python train.py --n_layer=10 --bias="none" --init_std_qkv=0.0159 --beta2=0.95 --grad_clip=0.5
Each number is 128 + 24 x the weight over its row's rms, rounded and kept within 0 to 255. Layers, rows and columns count from 0. Numbers have three digits each. The size before them is the row's rms in percent of the matrix's.

# up: layer 2 MLP up, 2368x896, rms 0.0145, rows 1804-1824, columns 448-671
# down: layer 2 MLP down (transposed), 2368x896, rms 0.0113, rows 1804-1824, columns 448-671
# gate: layer 2 MLP gate, 2368x896, rms 0.0149, rows 1805-1824, columns 448-671
up1804 108:091100099130124104143157113177199123134103097120141146101139136160141126116126128158189128145136191118152118117115180132159109118157120116135121125108153149100108163119106080137166134142148097143116171110161137159111156178095110104130090099126132148107119102123137124132153116100084162102140114117149132145116141125138159101149109118152131149145137128084165134178118144140102122150145131134117134160157110127162179157155124119126131117146113125163125110140148097094093130144135089109141160168147115133131103127155113154118142133148092132076133135111141142143142094114166154112131189122136144140120156101126113135150156137171124133130154120130136091079125118148167115115157
down1804 109:144178126103119126117122114162149117078163098030156095129140113121152162143143173134142108126099115086108116144125163120115130111150155106127129103095110170152105138128133116127082113150161118135095169117118106130105134114140126132116125147127130144100122128144119147131142132173134069143128111107184146126125143120147233138092129141154147083111153126132142177119148147124103132100153118143117130171138115114139142151143139160103109125150108082150155154116139109087123103108134134121141155105136131164103139150110118129145080117060095140137118131125131172097129093124098154134134124129162164158171173127142169135119110126106116157140112142098088176084143122133125132101154
gate1805 097:166161134131129114103110149108116143147151099122136198120112130115136125164128117074130158125135124100098175133145115117105104128123118144131144132145126117143124137098142133127164121154144085111132132111152129137131128146118118140105125162127071164110153111129132126150102130142091160142137184167101140146130106142162133143102140130128089137150112113159144065157167112074093157145100141122139138148125103088119116116153175128159101136140158125120159099143088148119114124127115159127120109107158108145117107122140120123113123123109082093149136142175114143091123130127113130126131145086144117140147127122153142081111116101125137116120112099109118151147102122112106141116105
up1805 102:113134112141128085154116182158132121076106130110104098119127138147101147142173127141102117118135130079085115132084092124156083122125142176129150138097167157113157117123146127161106114113130132117148088103132121123064132139099098093094116139129118139142133137120131168130190144148109130151146103164116093103155097131156133108097124161160171164138091152135160139116113138100139141102129124159086152163060094164135106148105075121128138145128147100135153128118161162126101114163152187134150116115109119164127116152118133083152151182144128126133149173141101111121174145131129142137137113088129091097140130129137114128120074113163104142112112126156129116107162156108147122108141
down1805 098:175133115179108103127097123102171106118150149132143181103163105115123105095135135115124123134139164163147094118173180124139119114169108133127093122082157141143131121154124148126161115094151165116104138086132152128147176144129129172154105111130098149130133117153164148125138094090109115107135129145129132079106113115144128172152154083135103099158146101086139129092187161155129093141107090130097132159129101117115138124177136117139201128135118127166137146160097102122097162154143170074126126121146110145141189132134139101162132118114106118166151128113108134142130088178161148113129096090129148093132143114123112074130106139147105115127137113127128149112160159095116139171166
gate1806 093:117103115104119134141131139114151152148114125145138118109098110132144113158150082143099150119126165100142108147127093117175142133096125108135098132118124131124129142132132123153075117145134140119151146175113177122135103089150146129103140180132139118103129089108142142110166121104096144140127125136144163212095102124129129144138149127095111119126158125116141140141151116102155099122106101107114111112125136155145176102150109106119081124098180108133134124138119111127127102139167106138083156148148125160130143137151183100153145110122146109133136127146136134106145112140086081189146124165093107090094113169120176099157122111139109146152105127106113129163133145111121132148091
up1806 093:156126146131097150063106141133136100114130176133151120108107111126127097188106154131140150124132154140098125156138147134128146113153141165123136100126115081153104137082137107150118119147077139151133130104143104129123127086113104146148093126139099133109113132096158110141091081107139165129123167129147134133128111104137170137135105160158114072118134091091129162144124155076171155127097083119180121161156116138101116089106131126149120149115122178144134126121097118089104142116145137133135121112113113150153097128107114214134114128113142141162131091076105125125140121147168123097141130121117115113133118181129132136093110109148147116126148166125123169096145120132145137155124
down1806 092:150102135139109099121188174104143117171154122127129136116164118160131096149114128137174145068141108145172130171137106141164121133131129122122172115124114096134090168108153106135160131097114102119150151107099127144152161135118150162139113146130096149089144124106118117131127149124133138100153130115176122149096136103103191104112141152135114138128135150084104124127101136083133134119120136152147096151114172097101128140126144116132125118117152110109149151163121107122080158105121160092162107060171093109114135165139088145122122110109116137157105132125124132100153119109174139124119126130148115110093143112113172071121071116160125117113103153183119159123134103118132097133087
gate1807 082:184146162129113131094081097096142153116155151111094136143166151125151080108105114091135156127120104117154144108152147155129126112151131137117105121106121137137139076131123115108131132133133146145169104116121074120154093144131155119152115130125103141082139122140169132118115178163164119154124095101110148133104107099120147156131113180113131136145113126113153118097155120150134103133152120144134135121112139085086126089146139092144172125113172171119164068137092105106110127120172113122154175098056090139137116146152123161110158130129113080061153134135133086123106132138101104111072139123147105146124135124101137132120121126118126150149150136126124118132123112122097106120108
up1807 080:082120172137101136125077126143131126116177096144130087110115098104096087153118132106143099106105120140138153076093129100151115113124132095150123117116122175190151133112086164105115125151129126141117135138135131142138136128146127113129139124094140149122090135125136107134157125162119129127117149136153129128141119166143099151129127137106137093091128113118155129114115112127101121134101122069138130126112117125121149127151111087141108140122132155138159141166157118112193128133095106149152097118145158079122096102122143129154121126129146144136136124148102120119147086140110117141139105091139186112134109134113120149081130172152108114148091163141130117101100107157156095139153
down1807 078:158127129116100098131090138123145181137141083146127135131138161118151113121116087129189124125114174092101110184124148150143165124124140134140082171131128118104140116128096137108186101132125148164137158164109143118167114118124147151143146124128141123092130132131129144143128142143148131156122158134152153131136123093102121114135102130053086126102096179133092077135138110133134110156130146151159118114136183145147100112122173135108169129138128137173106155159166120097114154160156100104153113170168107105139155131141133180131137146164080167107127110131143108097162127098095151096136124140125094156156132149141114103091121093109160158142163106106195127132163130126129120155098
gate1808 101:118132133092130124046133112150142092135148125114128145140188133125102161127106125076176135078128103120120106124164127147116158128119151148037077146177109128114152142129128113135140135194082048113178144137124154118137116104107110118121172116168149129137149141098141133105094140118151117176128142140130122101140111167124163117158129116099100127135113111156141138182105143098111073149123143203091092101120101113120141097110135153157090170132215179146127140120059126116139102154172126146157149135109134110134145105119153083104162165126134122165145151111138131109094121151153140112089123128150125137166102156147142131149134143160117132113101146127116133136138102132136171094128
up1808 100:095095126116137134101110149139123124147155095130113083146112131100162106112122140120136107121151105124120123134151144130151103135092124119172104109137134109128166141174137118114100132123152157114107121122126058158093110103156125116096124124184145085119102119124110137090113133154068131109126158159134162143102130139188159159121109161167120120124087104140114125144083117142151090150144107094145120103143147156204108108117158158167101158101158111093127146131118103162146131127151113106139175133118123153104121104152139156102141137150153126097159168106124101117154129154125125103146119111139103110158117115145159106155134187160145127115112153123139124138125081152089188131140
down1808 097:110070103128103136116153121106141121161086119147099124188132123095102111155144138091128139175116137162094136135183094122148137122107138152137113110138116068105138135152145156125115083140156115114103141177158138135120136099106114090114100148108126110131157127061144132100153169157071109147129110134116166111139157151148086119111109148152116145114142144141114143123126131100165104159099104143122122084159114112161166107101128139148153163093085126129122152128142128179111157138151115131169163128115102141128167096144123160127179179140108092136113140110130089102132123122105110109110136167195140145110146098169158168160168117155132103107132113094114136105172096120093114140125
gate1809 083:115162132104112144088117102103120152112102069124137137121120161105090167137111153108113149142122144126126152130082127119131137106169150152114154106127132169090120114124128136115098131132088174137169144129119128138144125101181141133121107138080157147105111154111118096162074110171121126122155138126099119156147121114101116126119164082124144116075136144145099127111147087155121138134083105095084147135134090120145111130139105141135137141138120094125105081106132152105163070100122122171131156154143125102121112108131155111093100140133120147146156118143123184149085109182157155100105112110164127104136090128116114131134119113128159136126139162138111148163160122110159126130081
up1809 081:164129140111149152100111152082117131111169169119132122158130048131142088117125150125142093146092141115160095125113084104150125140116122127110086156111166121143151141166141119117103172118135142114152122108115081120126116119117119176116156129147151188131152124131143163099132148151179108148151102107109128133098078101091128145158084150117135125151164120109121130136099153116142089123138140104113120104077130151083127144123135161158073102170137151082122136144109121147089157170127168144113150119102104163143154110123172117123147140129113111130158138119145147171142172141135158129132149114126113127122150100146149099111124108113150128121132068126129145111144126100152162128127
down1809 076:163125113169129119151144139157145130109119149164147096079103093140121115140113091137165100110105125137139131174158124120152153128108094115138105127130115149154140167153087118154127158144131106134117091158160122139111134110158135097124140162091157132094119163158138151130178094121112132142114143152140150116142127144161068091144130077123072110125143119166117159117171100132148106148150176158132149082079121120110089098132125136147097113122077125120145100113184111123124164108141104059107117137137154159161123133163133145163113148108120131106137131099129094126135154098110121136142151153117145144076146121124123115135112189134146116145093119108134134122089082121124130142129
gate1810 114:121142105103133153134171133124101124106092122144096145145125106139151137120136099093093110129073154107162149114116117072154049121094157107145132156122146125128127122098115127147129138103119146095133128110143120110146130164171144164099137156141110095093143169111162131124123142138129118133153142120132091129142169172149127132161065159122142133164112093175117122112162137068136166134134164065134069111144144114143126110093093138151130115114113134139150134116164172102123115149128114088143122083139115139139119136167113104106129133137138118129094141129163127171110080094164120147142128138136130088135133162133074087136145142102128167103127165102149162130136160121099084151153
up1810 104:135190165136105126172123126183110147124141160121089169133170126140111111096144116118134119140178091178122152134102115158125116098142113104095105094114139094143143082149159128114155099136121091169161104138125126166100147091109124115141074110109139120122125171144117169109121092120142133133122108111138106142109104078121139140155152109108120154156111132142123141144075123112114127108154153099152148156126153121146145143147159079166095176136129123109116122140150118137159117119130108154090136112138129150104162110105089114150143093173147145151153124108150155112079101125139142099111121119168140171139087136127136126156105109143179109148107119106114161121108133128136161100079
down1810 113:116129145151158177146117126121126109133171100102093130178144144136142113136146137131109143079122146115127125164103149102154154102173138094121095153140134088148153132125145116138157075123149153121121114112120153151141101128099080121122085131133103151141123115121125159108155093127155150085154140142135136185165105083150123157128150113111093153170136075100143136096127121136112125135117128109159119120131161159109149100148161110145133140140121114131139124107114116120125117144115065111113132130172143108110133146120177084143096150191113156122104174107126151121085144125112127131119156127145115210118091100131042102121086146116125124168126085138069173121106136106111140120112
gate1811 087:098194137152119110119111128162116108135099121120122125146145122172098120113091127150143142135097154091114109094139126150146138141118132129085152133104127136104158131099121117175114091167132094107133133110130134166129131108122081092174138113128136133161118140110163169137133155149117137126109123136091082142120158119102156164109142092119136094098134127115101110126166102145154144098099105089146127138158150103131143135112153139158103119137116131109169135108146129119105123115158169148122147091141154117128095147106122095097155100110103111128126175124125136129080115139118108109114117134129162126128136151147102095099120137119090141141174120117082116105119158134131164147090
up1811 086:114115117118167150111132119124154110133124114093117171121136101137142096169108137150126177146107143182098140117125162122158177151100134084142128098201140143080112118086106134143161077169146169148122120131139112163131095139104094133189127109177129154099078128132133119155116126162097139107121095168094146136112125131121115110120116124146104122115106131091085138108158149155131147160112146129148137169107159101139100102099116144126150124127124136121094134124153150140125118135117122119127146111137084140143118109148134083156139116113159133127115101140131126112154159134160114127149114137160133096083114124152121115134121093148132127166135150139137124093160106124159091101136
down1811 081:112105154084103098116129108118153124142095133126168126072101113090138102150135119119154123101117120114123118158134109162123108096119148108087118149097175118145136100118140156133130177128137133094078120137132073108154145098154155133110160129119102107131135183096132140134139143092126134142125117161083099133132160134152094116113171143088138133127108111146134140151069139163130108137099117061137087116127083110129142122110125096125123137084099190151127098104128129095148137144101110112115103135119162109144111114060129126147150118165101151126125160156128137135149147127158178099145109095116148133136111124112117103122133156115087135107099113132152095150133156140156163112128
gate1812 091:147133151141115136135096144108136121115118139147137130149123177139164095134111157125121104136134160130097124151139146137131131096096155106131099164147115085111157132167116118132123129103147091126115104142124109137126124152097130084127124150102119080129119103146121109102152143155144167091161103097140156107042140104084137154124150125146116066138119164149142133122121142149106075132137082106182151072116166171093124141105097099132131125117106102119157129076167119118140100136111120110155127121144149132121148128153120142130106147146103146154082105158165158153108101118097111154084107131150101154126097125121137140136140136138129132153145130111138117102163117135153102097168
up1812 095:120135134141131132115098142106105154109095112112112103130175096131143125147138142162144125126115145124107143102139101142138179148124145116107121117111153123107132164118149094121122178142138134147155088114134123134077157133138133120138138141136108141147111128088108082118127090137162137129124142119105113147094102112118147085152142088114120194112169136171162117131136101138054099142094135131113121149151156142139149154103141137129165093159090121159109159102104120093135147149113161113113123182128169080159103137121118113126115139195129144102140112094155130129074148101130158086138165188145143124127107123168126137122137072111131129138122155136151143128139112121158153111110
down1812 093:073151111148126160120085145132139110119153095132146082086132120134110164102129125147137134139117152122132155095084101147109118135139110100093156132147152139118115129088100119137122167202132158172111125142127088130145110132119109146118131062151109149099160159093112112160114120133135111126106143080114104134122056130149080130122146101095104141127122112126135152100143115124093172123116166138128081149104160140141124118096129151130136091136160122157141174122123123129119118149093104152159111184094114085137125149122128122169128078064113125136146116104111138131159158127120122100124121080163147087148101118142174097086122110125106130126119141153113128161091134109139145100119
gate1813 102:106119113180117090117139123144125137164093115110135119147123145112172158106158154125092134106121117120140105112138142120145105125141111123125143105094176133162132172114135078126147134106111136125103128130110154107153123141126153108131132130128081121114143143167103130101112095148115058135109111053144140158147143144156127135170118143142112173150087120094128138176165108111126093169166183127120077137083116113113112157102145110175122146089131146134139128071128165097139098153128105176146155071131132126128104132139108148130147089119120095085154128135137099147145142122151122133150087118105162154098085181125145171140115132125114132157125134128127161075109109142113134147120
up1813 099:132164120140169177122132110129105137134133130140052142137179143137106177110128124120137133135124118198145131176124116140123115091107113139179135130134143120111137108130131147160111147138160120170117084175126147157143142103156138154137124118119118151130103162140149142146132117151097148153145112137134144155116082111164141125121143106177169126119119107179107133126122145096127146125160149131089135107128124163056158126102169112163132126133123115118105145153133099169117193098156120151111102173148139086165127143103104110146178135148136127132166133110139135134112125123120171137127088109162128121161130130120138135149102108125100122141087112130111148137127102119108105175051
down1813 104:107105112102124128117119147111140112114150173197150127170136127124097136164155086170186139142150122139132186136139113169129142090115140180088135150167112093162161134090143135131125092163144098138168143135146169137146099120131126120095121108098176132144091133129140125119119093150164162140085127202156144150131090111135043135109105104141137138085143121163142145143128129114116142117108081138110140132127129132083144093133097108120162107112152134110151088155148108119101140126128129087122118180136093143128129144137134137115136155161132174138117172109154114134099126180093138120126140160154125125137143094143182144162129150143144146141085125104130126122149123135123080134146
gate1814 088:107148118149154145164134094117091067196103106125124126121128138147151087151114149086141129107135141130126140140161113146155148169137142159069131134120169115097118148118131150142137113161124130165096148097128164112134113156151143105144119068136116172091145144132125146130097122108129096126098102148107099134126099173143161128132104154138155183160136098185120162161109055087167107135092109105174150140159141082154106120148167128136144103126154124134136117142080103136114057153117111104177115127151156127151128159111118115107119162134145110113130147162110172119096137119104136140116155124096133124160107132107144145151174106123114124128104120125156091085145109107148156127112
up1814 088:074120122088106105095140096147138154165125101090163114119135152155160113119144138144098122147107139175132144145174124144123141132120115132143149109146134129096108103107083139110158176191135136129135113141094142083119171158147139131115150087138098113145148143104132158147136101151139101104135175175133104121143109134110109091112136158133146114110118108150127137087100113159087155104081170130118135126085131116159107163172114162120116141108127097136124133136151102134136144131136149136091098130129207132128104105138122164138106139113119153163133151109099127172106146136123160097114142122093151144140123094128115144133109145129105138137148144114146120135167121137095088130114
down1814 085:149121121064122169132106170136113104132159134097110178131131083063104116197137079119158142160098145091127129100129113144151086148134124081111169123139142099122097108136143088108138117107093140117135131146103192131120092126106163114151165165090160110126065159120154142114143147142121148097150122116133151070133104119138133116107114129140100128120132125087154123114119155167122122129140116108117139140129136121150156114115121142138150127090087116128111150138062088166128125139125122133127147120085129147080124112117094079142125123129117138122100132120171162087113168157166141132111147096132139131144117143154131123131142140137149100146124157157100113124134187150135135100083
gate1815 096:119091102119135114135146090175113134135141189149137128091149130137115148104150140123161113148097115106135134146144088117128125132103122112124132120112170165122137130085106089132145140090074141122128142134116119086117141111119166104151103122093186155181143150077120127098127141098158134149110082134109164108128126141125136151131152110137126155164163137089144131127090113106139127108115151134120135141119125096136103090099115143115117148125122133128135104085116156152091157081120075143157158098141088118184088125123114129135124134121135160180150150094114105087154108104140146103108112102100089080085103093159122120124121081154149091116071103155119114123153113088153114112121
up1815 095:100118103149138122140149107126120158144158121151120141143114099128134131105142107158124111115108126112093153150129111141099115095085126072132129066112108141163118140128134121103132117095167129115132142125082101115126137140110100130110135148144158117137095092159143124135139119104167118075172123128160120154126113107141094109075117147109164117139095128143107139094141123118152138143128142191144094126161147184123156123135128154154125137106129093149114102155094118122147164121122121104150179131116131179169123092093115114138121083119136118112148156101137081112115133089088169128106139119121137123141198180091121166150122139133095145145123170105175103129150102149124084104132
down1815 093:170092133114108179146110123134149107129138127237140148116144121142099091094118104111109159159148140138111160140150088135107119094132133160162160114091127100152109126110131136148162129128082128113156152164098121145149129133132100121123104146136134117140151102135136151124097117118133105145141141140145105136183120126112000122114128092142117141114135133148139109104169117081148131150155164153146113074076112167156137110147111164151106164093114100153145113182105163139148162151114120111148123131084111123197125132144129105091128150162130116094123129139118116119140130092084136100117158176164124143126149082125110158160111156133125166122110113129074131141112143131116159082144
gate1816 109:158130127096114124137138190153094161107099124114128134106085136122112110130149106114096124133116147113100133147153138106102106125096129153092134167165164157121170100113111160148124155147126110152100144150118116110146104123132143124157114153123147138108149093099156131116126122103137159141141117158163118128097161136195106137109158115157057119149115143109118072146107123102153104140121160176118108087150118150134153183148127117096105145125188194097121113159113109100140117107107084136130107123153159106140128143124164159111138121133163124084116141144107160150179148140119113154128119128158135101149182126125119153129179107159141114106117094097137159167122169159118118148108
up1816 114:152122112128122097122148151115117144141151083127169153125133132095075125110149164113096133132159129133135095142156150093085136145120120140132164073139151175113135109138102161145148124068122107124141110112133097110138152156153129132108114155148116142128150114091092136113135126124101206146142166125162112148116121120133081088116122136114121103125129146151113121145130137107117114172150139098114093110099133121121213149112099121097114139098167098119116122108114142119094132102116114160140131123105107115135080163151135111096123092145122096153122134155135086119191111145115143128150158135104128122153116124135133138159145109191131142098193127165128143151127164135148113147139
down1816 115:133083127134123110130107159185118134120122089088117171150126122106116138113123130095136121196119118169134111157148122113104147138105121108155149131111138122119106096121112146153132110123102117107120134170105111123162097134135107082118127120123161170125152148107160082127139151118116174107144151118116111112124137118163169094109136131143118114124128121158136129126128135100122102144143130126101088103102129189117144128120089090076107095099134127120128109146141135134120114188148141109118121143094133133108109119149105182132114112145141122123136146130107132143165110144139102125149141088146103119217125145123187155175171135146134111117156166168120106139114110175094085135144
gate1817 107:136119110112117163131142130144137099120134079102120128083157143167131094150129139136116115130128103146126154150129165125129112100131154129134162125143112097149129082125135096111121123109121121166130144120107112117136137112163134126117122143096114112143098133113102137163100149111173126126138136183158120100139166115161132128126119152121132134165114117120131112126113144135137154101129127125120168154106130121136151170090137117143127151114115121098123102147098144159103157111150193125154171146124111092133101136094103105137077146116144135099132147130115150145107150093110165127113153118188081114117076155139135176147150137120149105123170107132097136133096153167147089097139
up1817 107:132110108140128127120145134123117159102119165128099123141147132138109155103157113136136112156150147099129147149093097115130110119113113123155141108134130120111145129107121106107080125133117120163152116114119097145109134151126142095126129147088121122098110112126148125176134123104147140160133134208115161122131103154145161157109120146157159140131124164152121125093140086140118101083148119148133097115123178145117077135099112150163129122141161124146103149140125105137108069157140128141170159131123160129122141132127202112125107137145131143112102122148130158144141136123149145112109109079107081123137125067088125125132125150118128107162151115135113135104169131122137150084157
down1817 112:124111118145179121094116097142124134120127140078078117108124151136101138106117105140091147164124116118100150165136133129120117126080136145168163094167139099124115113145099105117122108134103128153111097143135086117113111135162109117149145123106111110113107126127138103173103138112154121134158163188110167140121131131154172172159081139160171121122117121147098125108112116151129110138107073162097127109068134147107073167089103154190127102148189091121089201120123106136122130119121108111160141128126142125095148126126210125173114112127130151108113129114101142173148133166162142154180119103124133129151153109091182126149126144092130094157173113137128147115162112118137140121116
gate1818 080:124163142099108113136160099132075088147131108094116163120122121135133153148139161134138131132135112107099135099137153138102120159144127111089125120128146101107124092099083164097137078171133131139112140127130113123123105141136131137144132111117120121107111133125146128127093103092166125125131149181143149107170152138171098132122122117112131196132182143141130126130139150122085136067111117089129126113132153136154134136093135165153115093155153138124143104148149111124135136085115081143100095107117090100129095144127132082129150128149129160132131118177101128137084150121166152124129121119172154121117133137162136146098109092173127148104114138137126067141130120121124122076080
up1818 079:137117092097160158147156137126120131179123088112094116128143120121099116144137106121103159107118120123135110103111151112112147124102063139112141105089134104149112116134143118098129083142134120162127144172095102107142123102176141123122149117136130102124122132139157126065198146104095190159140148088051115150127079132119131139140122108140108160126109128154138154107170097105133098143137108133150133143149160142122205147132130145107130104140130117149124135077136099115107158136088137131156120144140128130176157133123129144133146093107176108131129123130167143103101122122114143154092162113134117134122143157130140196100143147147127159103124148113101136121103131136102085114102
down1818 078:145132181123148094136143089144122179150123106103127103069155174113080139112124129133134113167120132087107125082136150105138132140121154159121089150145074176081142118136117117154131140119114116105154145113112124126120165143138112169127153137133132141130175124109117135140103119116107125099067108137114132131112120150128170170107096148092172122119123171137099155111142152149102126119122116110107126085148153132103147104139103157094138142098116148127109082125118140132115134121143109119084138143136136127141136112128100151140109136118154154099127096162160085125122155151100162128086121132180137160089142136136138135131133092167086125157160096127130126109127075138136122139156
gate1819 087:096145132117100118130099153134098113107126155132119142125145116127179105070151158154088070118137124163092097170145123162123121106102117152116177137143150138146158166128140101090131158135116147073160134076107144089118085126137108140128121104148112133124083094141131137137095173101133128116142130129103119106124072143112125090100134151139107130130123117130145156120087132127114123146121117155142160139147136109112100117098141150158130089089137121115123133120153104132122147146131119117110131119109117145121111104146103093153124108132153150155077085137142092139126132139158161127150124157140074120109118142175158128148177149135153131121099136151170151161150140148123139161122
up1819 091:171117097061124086097160136117131151115099113124112109137133142120152103125118139125091136130142156136089151158130075178147132113126086134110166116139146132135140119083099086108135165137107145142137100148121140110124102128151138165162070133116187117131088126118125117126113190142121152120131114137133139166119161133097130078125172144113111102126089140170142162156124143144099121146101163153104149134115144115115127148161109111126128118147121102115145117157154098117123113138134149159139133114116101120122151115073107092155123116129084171116135073133115148106076134126130107107138100104151123084097141121098164128134122100122160126152127154126089155147158154121132179133153
down1819 086:162132117135145144161127130122133156110155131152112140126128105150095122136201111161143122103150129109134126076106141121124118147084104162175155117175106118106109166132137155086136145151125138114134142143071069141126152140155129156142139114106140110107120099145079115172130152155127091111115124144140123118104103100125129123123158134125128101156091134103107155112149122095122161150107136109100093137106145108163119124140171118160114161149121083180169121131126192157142136176127127126120144096142134117142115118138146114159106135121119151127110084089086151100141139129153134151118191166107119108110155113159103114185100120103158135087121089168127106121126123123163128139130
gate1820 088:180152119091149145164148137155124091167150184152138073141129116119137110107149145136130144142134135112099148113188106140106138086105131114105123152096122149121133090117099082123127127137161112170127100167131177120185112147104129099139145103157124149102165144127138147111144133153122123125145127086160159126087127127124149154128110177138124140123167103166166170100122133125113131152120133160102098132145120122130129103149115121105098158152104126146086093152145106087113194140148166126110102100122118116154106128158102137140127148138104080105075119147140133122172144138148113144170110123157096154125129137137134112118089125127165157124123133078101140144090128158132153101104
up1820 088:125149134143109086133093149087146091106101112141117093113119112113117143109159167121163152128100140143141166129163106115146098127138107121144140136142105099141155136092130123104143109189138132129123177134143154150133106139158143124197119189107155143105128113121148091107131144136144121118173106083135052127120110109123176075109131125117137163149140136117115107086137133141119110104133105077154130126167141095149116094163133152130131130124145124114141130156133167107116113195141126095156097176136139054104163141123132075107159096123104078136131139115131123075123116136173118138092142116141074124155135076107118139141128125153063124147164140129121098121142071116126160071124
down1820 091:178104140103117102169078158157129100111153124109107126162140147088130118132105134124128135158090126126126135142103152163145134215155105141116147157117098189099150076152158127095133108147147133128128116137135181105125120137129171126142120130100105141089155110097127132118140144132114112133122122111125153133133133131126144130107136129124084114134171145122168132123126102109155118149159172105095127118134130135146082104103140149132174111129127112112108114134190142141142155171145148131092159158138103125128128125135125124112126127134112082127157128134137121118108150108129140134111152128112116113143140154105106154095144132171142099095127154138104149110106141140068131060135
gate1821 092:170138190155109137141138165112163111104117123147132086117161108135155098133153148119106098130109152142125130113099098131157106148088135082147149133157116123141176115159147125131127098128098118139128112129143119124096092117110114114114159099138104171144124158158085184129133116077105132113120120120162093130162143151091123126174142107152125109113140097132135187106151123106119106117141096135146140099110133147140129161137100113101127142126104108136132104121147136108142126104134095108172102116115143092151137144107122145159164108149165135100055150151135152141049138167088146142123122110110118150088110157137091147155135117153124148136085122111181160104104132105140124172129
up1821 090:102132116138099146149120130133095167110085158125141104140084129091144093135114204142128084141115135129134161154135128148091151105164149100109116097141122095139139154121085143105149139170114086156131158115090098117137132120082181130096122144127126128139096144101101133103140089122157149129142115143152105153118159115102130127152108122067150134175112134094102157127135158146110163144164130127095175122148190121109105108129143065134134140136120116136106088162135156150096217092112163128145146166099139106109142130134127161128121131148110144152123119123178133135142161134107108125158113144109150125100102099164105133139151143120112160144145128125127153118162090134080099136126
down1821 091:109140136100129148115167095090122100109146114103147127103150125181082106138186116140122147143176107104134151123135156157152118165101077140140147170145133146135137124117170116161126122131142141146093137141160138151148176100145116105149132171110148138118098113168166120149172134176087084123149117111134150125131142113123111132103144123113136119129147136143145119114151111121122116124157135110149138124090114142134164138152178166134102094103143086169118164130126121145096093142129138105093118119157099149136117094125095132105109136121078095114124125128114081151142094127128115151122140109148130112134149115117152099136126085147123084116110125174097135105147157120133134096152
gate1822 087:180176161108111160122143169149136072088130124120145144137120115167159130139105120163130169132118140139155106181137142116108108107154140143170118119122119106123106124085148187122126133134138089126113167193162097142137132133138121107121124176126127118116147106115135086117111149086101126088109136119121141155110133114136131119135092132116067125134177157081087132117148136116098132123163103153149134115110141163093132148091138138090116134171175116135091078159130127148123144112138079078117142114130139157100158131126096106131131113148118121129074098173126160116137077102113135127126133115156146155163128068129126186167141142102130135144169140133103125108087120091101112114126
up1822 091:115107159159114126146110155089121139128183122129157090108122118114135122113167142154136095115141160046089145115084157118111160151153167140132132134111124114150121120164142093124148137099109176103125142115137132151120123118128174139119169088121145112141128063164110122192111136126162123086101140150121143115116106093126133137141120160183113130155087101144113120154144120135104157198118099128164104167097143121154127165138086090140103139088116085145070148112181123117155088106184133162077119120104116128157175143142136139124119115133154142107100158088148115142111210128102152124125162111087118122124126114151136121102132137107070140107072166105122150140136133102087161126151
down1822 085:191105149107122101120141114190130146143127110143132139127116172168159100151133142164107086103132113107135118122136092139089120119120124158140132132107066102169098150118149125090144122119125111131123191148096116123153115105123098077142148126119102128101111157118142117114143124127154111155126154120145115150135153121123129123130131139133127117073123134085114122121137135121130105063166180103136113103111161129148120127141101152150089171140157128151092100156107134166095123132109132093108121173105136177149181145131157112119139148145131160127080161168147111163108108108084114153121115140113160134116134115149112098115099104129100104094151106094103148098103124094107110129131
gate1823 088:113166135118155136152139132158169091137107144128123117104130094123117071162173119117138148105116120173169170168100159136138121116151126115137128161158106146138151122118124081152115103077134088136146124107133119141188120168157158126073142111161171140144131113143146126125144146155148129102131140097145105098131142151124138145114133101138164132159146148146127120124128141123073121166143133131115130131103116143112151130102141110135100091119107079145150102118112107117120135076128119130104150108106116110140138114093161164074134112125121108125087173099148091109075127129090146136149114069125159181137105133156135130154117099129108113112132114129107094117127111098102126146115
up1823 089:147126133095150148144162166126099128137127126160125182173115120129148181144139142144181112122155132120156126145154121120105126144135113117122123156103110157138128152143061149186078088124108136100084132132111071122123101130165160133153148168145116118097145115079114147145143111128168135104184176111108118120141131124171113140106126139101126112143109155088150142148132079173131118131144132116147109093113138118122154162106159124113075151112131135161140165152151150117140121080105120130163098165176122091103140131131128072135116138150134115112160159117135108112114122147112132154123152154101118131137169123120115124120130134134135139091077122136190123163092122128136121171129
down1823 084:159098124111148098126098138159136119127113151130119096133168151084148108123100099111139117148104112123130137092154161077161150152147121155108138119093125160142154129158080109178134150149106131129139132108148206117141128098142116082136161120123110123118144168102123106100091101098176145133125119142074132115122137100180087119156152125108117125118157131123091150100119124129141133104152112111168102115151144119157096152107092137099083100127094099140150162076125090104127100093124114078137129152099104126112145135162100165083145120136139126143078162095103166131084107122126131104162141079174126137180150091140091141135116147155084144089128117126110116105136173165117130124140
gate1824 088:152144111111119124100160131169147149105140147133129106094149105151111124146091119149158153125131122147133132135163133107127107109137150143140089133105142147104091106110090171141136178117150144137101121147121134160108104102132143114176081013092097145143150157102137133108106119095103063115119123148172112086099104088142139136126110120173115152122145135116183152129099137115086112145164139137156107119106108101106115119051134194135103121162117150139134130127140141150124129151129072136136140145118065160142113162077141136115107117128134138106120137143121118117089126074163131151140102136125117143104081169142109127132151153154111124137143122111151109126103136126120109125118
up1824 085:143146157114205131115147125142126145080138105143143130121204108174097111105120164136096119145130119128110131148137128132155132125104142125088142115101147126109120128101145137128142103156170112104114119113107141141155128130132141170151181110183132112098140097136159149127107131092155119111136112078130161090102173127145129153143133162124101185144129115133122132088116162105110117150168167093126107132077135143106148117064089161127102082104102163152123127147134112112103113147175058111089129100120113148102081156153102090092152143139126119152067157105106163150185112118152108124156132118133113141134132122099118111110128142151116156095091117129119119137139129114104128128091
down1824 082:138129198133109085174089141098130116177083088111142095093123104140158129158170157132143154114132066156146164143091136107108124083159134142116109153116104117112123143141104170145128136114098121092114176112125098164140132123116135132114127107099112149140117090116134147106124106136146134120160132138106127151109163125186165101147123110124121129188142124134171153166173124124127102101116076126132155151099111141151098126143133103112177182119156097177124110100116150124099151105126133122123129102148119117169110164134146126159077109147110146136063123089162159125122141143108101096137154158151132127089155111084137126123102133118108146117152117085150123136112124110146156124137